config = dict(
    num_hidden_layers=16,
    hidden_size=256,
    num_attention_heads=2,
    num_key_value_heads=2,
    head_dim=128,
    intermediate_size=1024,
    vocab_size=1525,
    hidden_act='squared_relu',
    norm='layernorm',
    norm_place='pre',
    norm_eps=1e-05,
    positions='learned',
    qk_norm=True,
    attn_scale=0.0884,
    bias='all',
    tie_word_embeddings=True,
    parallel_block=False,
    init='normal',
    init_std_qkv=0.022,
    init_std_o=0.00389,
    init_std_up=0.022,
    init_std_down=0.00389,
    optimizer='adamw',
    learning_rate=0.00211,
    beta1=0.9,
    beta2=0.99,
    weight_decay=0.09,
    lr_head=0.0111,
    max_grad_norm=1.0,
    warmup_steps=236,
    schedule='wsd',
    decay_fraction=0.645,
    decay_shape='pow',
    final_lr_fraction=0.0,
    batch_tokens=65536,
    max_seq_len=256,
    doc_mask=True,
    z_loss=0.0001,
    train_tokens=622100000,
    max_steps=9493,
    dataset='wikipedia_en',
)
Each number is 50 + 12 x the weight over its row's rms, rounded and kept within 0 to 99. Layers, rows and columns count from 0. The size before them is the row's rms in percent of the matrix's.

# q: layer 2 attention query, 256x256, rms 0.107, rows 115-127, columns 192-255
# k: layer 2 attention key, 256x256, rms 0.105, rows 115-127, columns 192-255
# v: layer 2 attention value, 256x256, rms 0.0807, rows 0-11, columns 192-255
# o: layer 2 attention output (transposed), 256x256, rms 0.0812, rows 0-10, columns 192-255
q115 087:59 53 43 38 52 62 59 38 56 57 81 50 44 43 48 45 64 39 49 25 42 45 23 59 45 33 33 40 27 58 42 42 53 65 43 60 45 40 58 54 48 61 48 46 69 32 47 47 66 52 47 47 39 57 53 49 43 66 70 71 34 56 36 43
k115 096:63 41 45 54 46 53 54 34 43 67 63 32 40 33 36 60 50 39 37 56 48 32 34 51 48 41 36 40 49 32 49 47 66 50 49 53 43 68 31 52 47 68 73 60 46 45 46 50 56 27 53 50 38 55 57 53 50 61 45 54 65 30 44 37
q116 098:56 54 50 40 44 45 54 46 43 57 50 51 43 47 42 59 36 39 58 53 38 27 46 46 45 44 48 47 65 31 64 56 42 69 65 64 51 44 37 47 51 49 52 84 33 48 54 55 57 37 42 55 46 45 58 53 62 65 51 31 42 60 51 17
k116 118:30 44 50 53 19 64 62 42 66 63 55 54 45 44 33 29 45 51 39 49 57 52 47 40 59 56 43 58 50 29 62 35 70 51 45 53 50 50 43 59 38 65 68 42 53 45 60 34 55 52 67 46 40 73 55 49 64 40 58 54 44 53 31 33
q117 099:42 50 60 61 46 52 60 50 33 50 62 62 60 51 45 55 51 55 33 56 60 45 42 67 45 39 56 56 40 53 38 27 62 21 44 45 37 62 56 65 37 42 57 68 65 63 49 36 37 45 35 43 52 32 49 33 29 32 40 63 49 56 37 64
k117 114:61 59 56 41 54 36 43 40 47 39 33 51 35 48 52 63 64 60 58 40 47 52 29 52 33 28 59 31 51 46 42 53 54 44 43 50 43 43 56 56 65 34 54 69 55 81 48 57 21 43 41 56 54 38 59 36 45 56 29 50 61 52 49 49
q118 088:45 73 45 25 61 46 48 41 55 42 64 60 60 50 44 39 49 44 50 37 48 42 59 63 33 32 26 49 47 63 75 51 48 30 53 39 59 38 52 64 40 32 35 54 48 40 54 62 52 64 59 47 71 60 59 61 49 55 50 72 53 47 60 39
k118 092:33 49 36 60 53 58 43 57 54 35 60 28 65 39 41 44 45 48 82 55 42 56 68 52 48 33 27 56 23 51 65 59 52 44 43 53 38 61 50 47 64 44 49 54 57 40 52 57 51 35 48 35 20 51 39 56 51 66 35 60 60 65 60 36
q119 115:63 48 47 59 36 52 60 62 46 53 42 44 37 50 44 49 25 40 34 46 48 52 52 48 44 39 43 51 30 26 55 57 45 47 66 59 64 67 44 66 42 51 69 72 60 61 62 44 38 40 43 38 37 31 44 51 42 47 48 39 56 67 67 47
k119 092:54 49 54 45 61 43 68 37 62 45 52 66 33 62 53 42 32 58 24 31 41 51 37 59 53 56 69 59 53 38 49 33 57 51 56 35 52 41 46 62 39 50 39 52 34 57 43 62 77 50 63 42 60 48 53 48 45 40 49 44 47 68 45 40
q120 109:59 41 64 55 33 46 71 34 46 57 47 44 37 42 47 51 47 54 44 59 50 51 53 53 72 60 47 65 47 23 45 53 61 55 47 58 52 54 12 70 53 45 51 77 55 55 76 44 49 23 47 53 48 49 40 51 54 49 72 25 54 50 57 32
k120 070:32 76 59 43 39 53 72 43 57 41 63 47 58 80 48 28 43 45 30 40 35 57 54 53 47 77 64 48 52 41 41 34 46 58 39 49 47 36 49 43 45 65 60 55 60 54 32 55 44 50 43 52 52 62 58 44 64 34 52 37 39 55 48 37
q121 100:43 51 44 52 47 52 30 62 54 59 32 48 43 45 46 48 31 66 57 59 47 28 53 59 66 72 43 45 62 51 26 37 74 56 58 69 37 68 53 56 31 52 39 47 66 40 44 45 58 59 43 51 39 44 49 33 44 52 61 50 53 45 49 60
k121 124:45 26 68 62 40 32 48 38 50 73 58 57 63 44 52 52 57 52 41 54 60 32 42 60 33 37 57 53 54 69 18 43 67 65 43 47 43 36 51 57 73 51 41 43 49 48 57 65 35 50 67 45 59 84 65 78 48 44 47 51 39 43 42 65
q122 098:69 29 39 56 53 56 39 59 63 47 52 56 47 57 45 59 41 58 46 31 58 51 39 73 33 59 54 38 35 64 46 47 51 46 54 41 40 56 67 52 42 32 40 66 60 66 46 51 34 48 61 49 63 66 61 53 36 34 40 70 35 53 53 67
k122 109:61 51 48 34 42 42 46 47 45 60 22 41 46 54 49 43 39 58 53 41 40 33 17 53 26 61 61 43 50 46 44 33 21 50 65 40 24 42 82 41 38 38 38 54 37 49 56 46 58 40 51 55 67 58 62 64 20 41 41 41 53 54 36 43
q123 100:39 44 45 49 63 56 63 30 76 40 67 50 38 51 50 33 66 48 42 68 47 55 35 43 45 52 59 48 80 51 36 56 31 62 54 41 62 32 60 14 35 75 61 21 53 52 49 50 49 67 64 38 49 58 36 36 46 50 67 53 52 49 41 43
k123 102:49 46 38 40 43 66 49 10 42 52 56 42 36 60 42 47 43 39 65 46 62 60 45 53 67 57 49 31 62 39 47 34 54 62 26 56 28 68 40 31 65 79 66 44 42 56 55 58 66 37 48 56 55 57 78 47 71 44 62 48 45 41 45 46
q124 103:48 47 72 58 55 58 60 51 53 54 52 35 61 53 36 56 37 34 53 66 55 56 64 40 67 30 53 52 37 48 81 57 56 36 51 52 55 44 24 60 29 52 41 68 70 37 48 44 69 37 42 60 45 47 47 62 55 57 44 38 53 60 54 37
k124 101:51 45 43 73 39 49 68 57 79 41 67 60 43 50 46 36 48 37 45 43 35 63 70 48 79 42 40 63 48 64 31 47 47 46 42 69 67 75 54 30 56 45 52 50 60 27 71 39 55 63 73 46 25 39 36 50 52 78 50 41 57 64 36 17
q125 111:41 45 65 60 50 39 56 45 47 52 62 76 63 49 48 52 48 58 71 32 47 58 61 58 51 20 48 47 38 52 52 54 42 28 21 45 56 53 71 47 53 40 37 46 52 37 60 51 50 44 38 41 39 50 64 55 17 58 29 62 53 62 58 49
k125 124:58 47 52 37 49 40 32 34 54 40 40 56 46 49 70 56 64 31 52 63 48 44 49 46 69 21 38 48 56 42 30 55 40 66 47 52 58 32 53 57 71 41 46 68 42 63 72 51 21 53 49 58 42 38 42 59 33 47 20 48 44 73 39 55
q126 090:37 54 58 50 44 51 54 44 46 47 25 56 57 52 52 55 32 59 64 51 63 42 44 42 58 38 38 59 45 45 49 50 45 31 25 38 36 50 52 59 60 53 22 37 39 56 49 43 34 39 59 50 53 48 33 56 34 53 25 35 61 40 54 56
k126 111:65 45 73 50 57 45 35 64 35 23 38 65 54 59 60 42 37 55 84 51 55 52 66 52 55 38 37 54 51 62 61 72 42 51 51 59 61 49 68 52 65 42 35 61 66 45 62 32 30 51 44 51 45 27 32 50 37 51 35 36 52 45 64 44
q127 095:26 48 39 49 56 49 60 29 61 69 43 50 39 40 58 40 58 57 40 42 22 47 34 46 52 50 69 29 86 58 25 43 26 51 47 43 52 32 63 45 35 57 51 44 39 54 53 48 41 65 62 42 53 42 45 38 13 40 48 59 58 25 62 46
k127 095:46 47 47 47 69 61 44 49 40 42 54 58 41 60 53 58 39 53 60 43 68 38 33 59 67 34 60 44 49 69 37 47 59 63 42 36 37 64 49 30 85 58 55 56 31 61 35 42 50 35 31 44 28 44 38 45 52 28 40 35 36 54 44 59
v0 112:50 69 48 50 43 48 42 79 65 53 55 29 33 40 34 60 46 44 45 43 46 43 51 46 61 46 54 54 55 36 57 69 39 32 41 57 56 32 41 43 33 40 35 64 27 29 60 60 61 66 40 39 53 40 44 61 58 43 45 40 62 49 45 53
o0 115:62 34 68 68 53 56 61 48 35 59 25 48 49 49 53 51 31 44 36 74 67 73 59 56 49 48 57 14 49 63 53 39 65 63 45 48 53 62 41 66 55 69 61 35 65 30 48 46 33 32 50 52 38 62 87 31 51 42 62 51 43 28 48 51
v1 094:59 56 31 38 56 49 45 54 39 56 42 57 33 28 46 59 65 39 39 49 47 53 44 47 44 43 62 50 83 54 59 67 58 64 55 52 72 57 59 79 53 46 68 37 57 70 40 42 38 43 33 53 41 52 53 39 57 56 45 42 62 73 54 63
o1 091:41 53 42 48 64 61 57 51 43 52 60 48 56 48 63 59 39 50 40 44 53 61 45 52 40 59 35 54 30 52 43 49 38 37 32 46 35 41 40 40 64 43 58 54 44 37 58 54 55 46 70 42 58 33 56 44 33 26 52 70 47 32 41 43
v2 105:34 59 26 21 46 45 39 35 54 67 67 63 40 64 63 46 46 54 34 39 64 29 31 72 57 58 40 36 63 49 49 41 66 61 67 40 62 64 58 56 40 47 59 52 44 56 55 45 54 42 63 76 51 44 58 72 57 79 52 46 57 57 67 47
o2 111:36 36 56 72 74 64 65 47 34 43 28 44 32 52 49 46 72 57 60 52 49 84 64 61 42 53 55 58 27 54 33 36 45 36 41 58 32 38 48 67 49 44 46 64 48 45 36 49 41 51 49 51 55 43 32 52 54 14 65 54 51 35 54 46
v3 103:63 72 54 58 42 62 47 63 60 31 53 52 62 29 49 47 47 33 57 57 62 60 64 36 42 48 39 51 38 36 37 65 18 54 49 44 56 59 42 50 32 48 48 38 31 32 49 44 52 66 53 42 54 44 32 60 56 43 76 66 43 39 46 74
o3 113:47 48 52 50 54 45 64 57 57 55 45 55 28 53 54 75 28 71 37 60 42 44 44 79 55 48 66 50 58 46 51 43 71 64 68 73 48 54 44 41 67 44 55 57 57 48 54 42 39 33 39 42 58 71 78 35 46 55 38 31 56 56 36 34
v4 097:30 52 43 38 33 29 45 49 68 53 58 55 55 41 35 62 69 58 41 49 31 34 43 54 45 51 43 52 72 48 49 49 79 40 55 64 51 49 59 38 54 41 29 76 73 54 44 52 49 55 45 57 38 53 52 53 51 44 32 55 52 49 37 51
o4 104:75 40 58 71 41 59 54 46 50 39 31 55 66 52 57 42 56 45 55 70 76 53 57 44 44 64 45 23 48 52 65 59 37 50 28 29 46 46 32 77 47 65 58 27 60 43 59 64 51 34 49 52 57 34 74 47 48 58 45 34 45 34 57 51
v5 109:37 73 45 55 44 51 39 53 62 31 50 43 64 34 27 44 57 39 43 39 63 64 55 50 55 62 69 49 39 36 27 47 45 59 36 72 39 53 42 53 45 51 54 74 55 39 49 43 67 71 42 54 32 63 44 36 41 32 47 61 29 63 41 58
o5 107:66 48 54 57 46 48 54 43 58 52 42 63 47 65 65 58 44 70 47 71 48 33 45 40 56 50 50 35 66 38 86 54 57 58 51 44 56 55 41 45 55 62 55 32 58 54 55 59 37 29 52 44 59 48 89 37 46 68 31 22 50 51 34 39
v6 098:62 40 71 49 65 38 52 52 75 47 57 24 34 61 56 65 55 56 45 32 42 48 67 42 26 41 36 52 59 49 44 46 63 62 60 37 49 60 46 35 42 47 56 44 42 48 61 73 54 40 44 85 76 60 60 66 51 47 49 48 65 44 48 45
o6 088:59 57 28 54 38 44 64 68 41 50 46 61 59 37 43 42 52 55 55 75 46 48 23 76 70 32 46 57 39 45 55 58 46 47 50 52 47 43 46 37 33 63 61 46 46 46 48 46 35 66 45 32 23 51 30 33 45 57 68 67 28 48 64 77
v7 115:41 45 41 32 63 42 57 46 25 38 72 57 76 68 61 40 54 49 47 56 36 49 61 39 58 47 83 58 57 63 48 64 69 37 39 68 30 49 65 40 61 57 65 65 39 59 65 28 39 31 43 63 57 24 47 46 34 47 44 51 70 51 63 47
o7 113:39 46 56 49 48 59 24 36 54 66 49 40 22 45 61 37 56 36 46 30 59 56 53 39 46 43 23 59 38 39 42 31 41 54 50 41 70 63 47 43 58 49 46 43 47 43 37 61 60 65 52 65 58 55 35 44 33 55 64 56 30 57 29 33
v8 095:25 47 59 49 61 60 57 49 43 57 60 38 58 65 50 45 44 48 56 58 44 69 45 39 35 44 46 48 55 75 40 75 49 39 57 39 38 69 53 51 57 68 70 49 47 60 47 48 51 46 36 31 60 34 46 28 43 39 49 43 46 30 60 59
o8 096:42 58 36 41 36 60 61 51 62 63 63 58 40 64 67 56 38 49 47 27 58 53 25 49 61 43 44 58 40 40 54 26 35 52 52 67 59 43 60 30 62 57 62 46 46 62 54 32 47 72 49 44 37 66 37 75 41 58 59 79 43 65 39 42
v9 095:65 55 60 59 54 55 57 54 32 53 40 34 50 48 42 62 62 54 52 58 53 28 42 51 20 52 53 39 85 44 57 35 47 28 33 39 57 32 53 47 61 41 55 30 32 52 48 37 52 56 32 61 68 53 55 33 65 54 43 40 52 50 60 61
o9 093:31 42 45 46 46 39 33 48 54 55 40 47 58 45 47 47 38 52 47 41 52 51 57 59 56 37 38 45 40 77 38 37 48 74 53 64 61 53 52 55 38 50 43 64 56 62 45 57 72 57 65 49 40 23 40 56 53 43 51 53 54 40 56 34
v10 095:57 49 40 45 49 63 41 70 43 65 62 46 47 43 50 50 56 52 58 38 56 57 68 60 55 56 41 54 76 40 82 75 63 50 33 42 57 43 38 33 44 44 63 55 15 35 58 86 29 48 34 44 39 32 43 55 66 47 43 46 66 64 51 69
o10 089:66 38 39 54 70 31 60 43 48 50 39 26 55 53 50 59 22 49 38 49 49 58 51 58 52 43 61 43 43 37 46 22 58 49 49 54 43 61 50 52 48 53 48 36 44 54 58 20 47 63 67 34 65 47 53 28 51 49 72 67 44 41 74 34
v11 104:44 48 57 61 45 60 32 62 68 50 45 64 45 43 49 55 42 45 54 35 56 61 45 42 55 58 38 34 57 53 34 46 42 58 46 58 54 42 47 58 46 51 60 51 73 18 52 68 48 59 58 60 38 32 39 55 66 66 76 73 42 44 49 51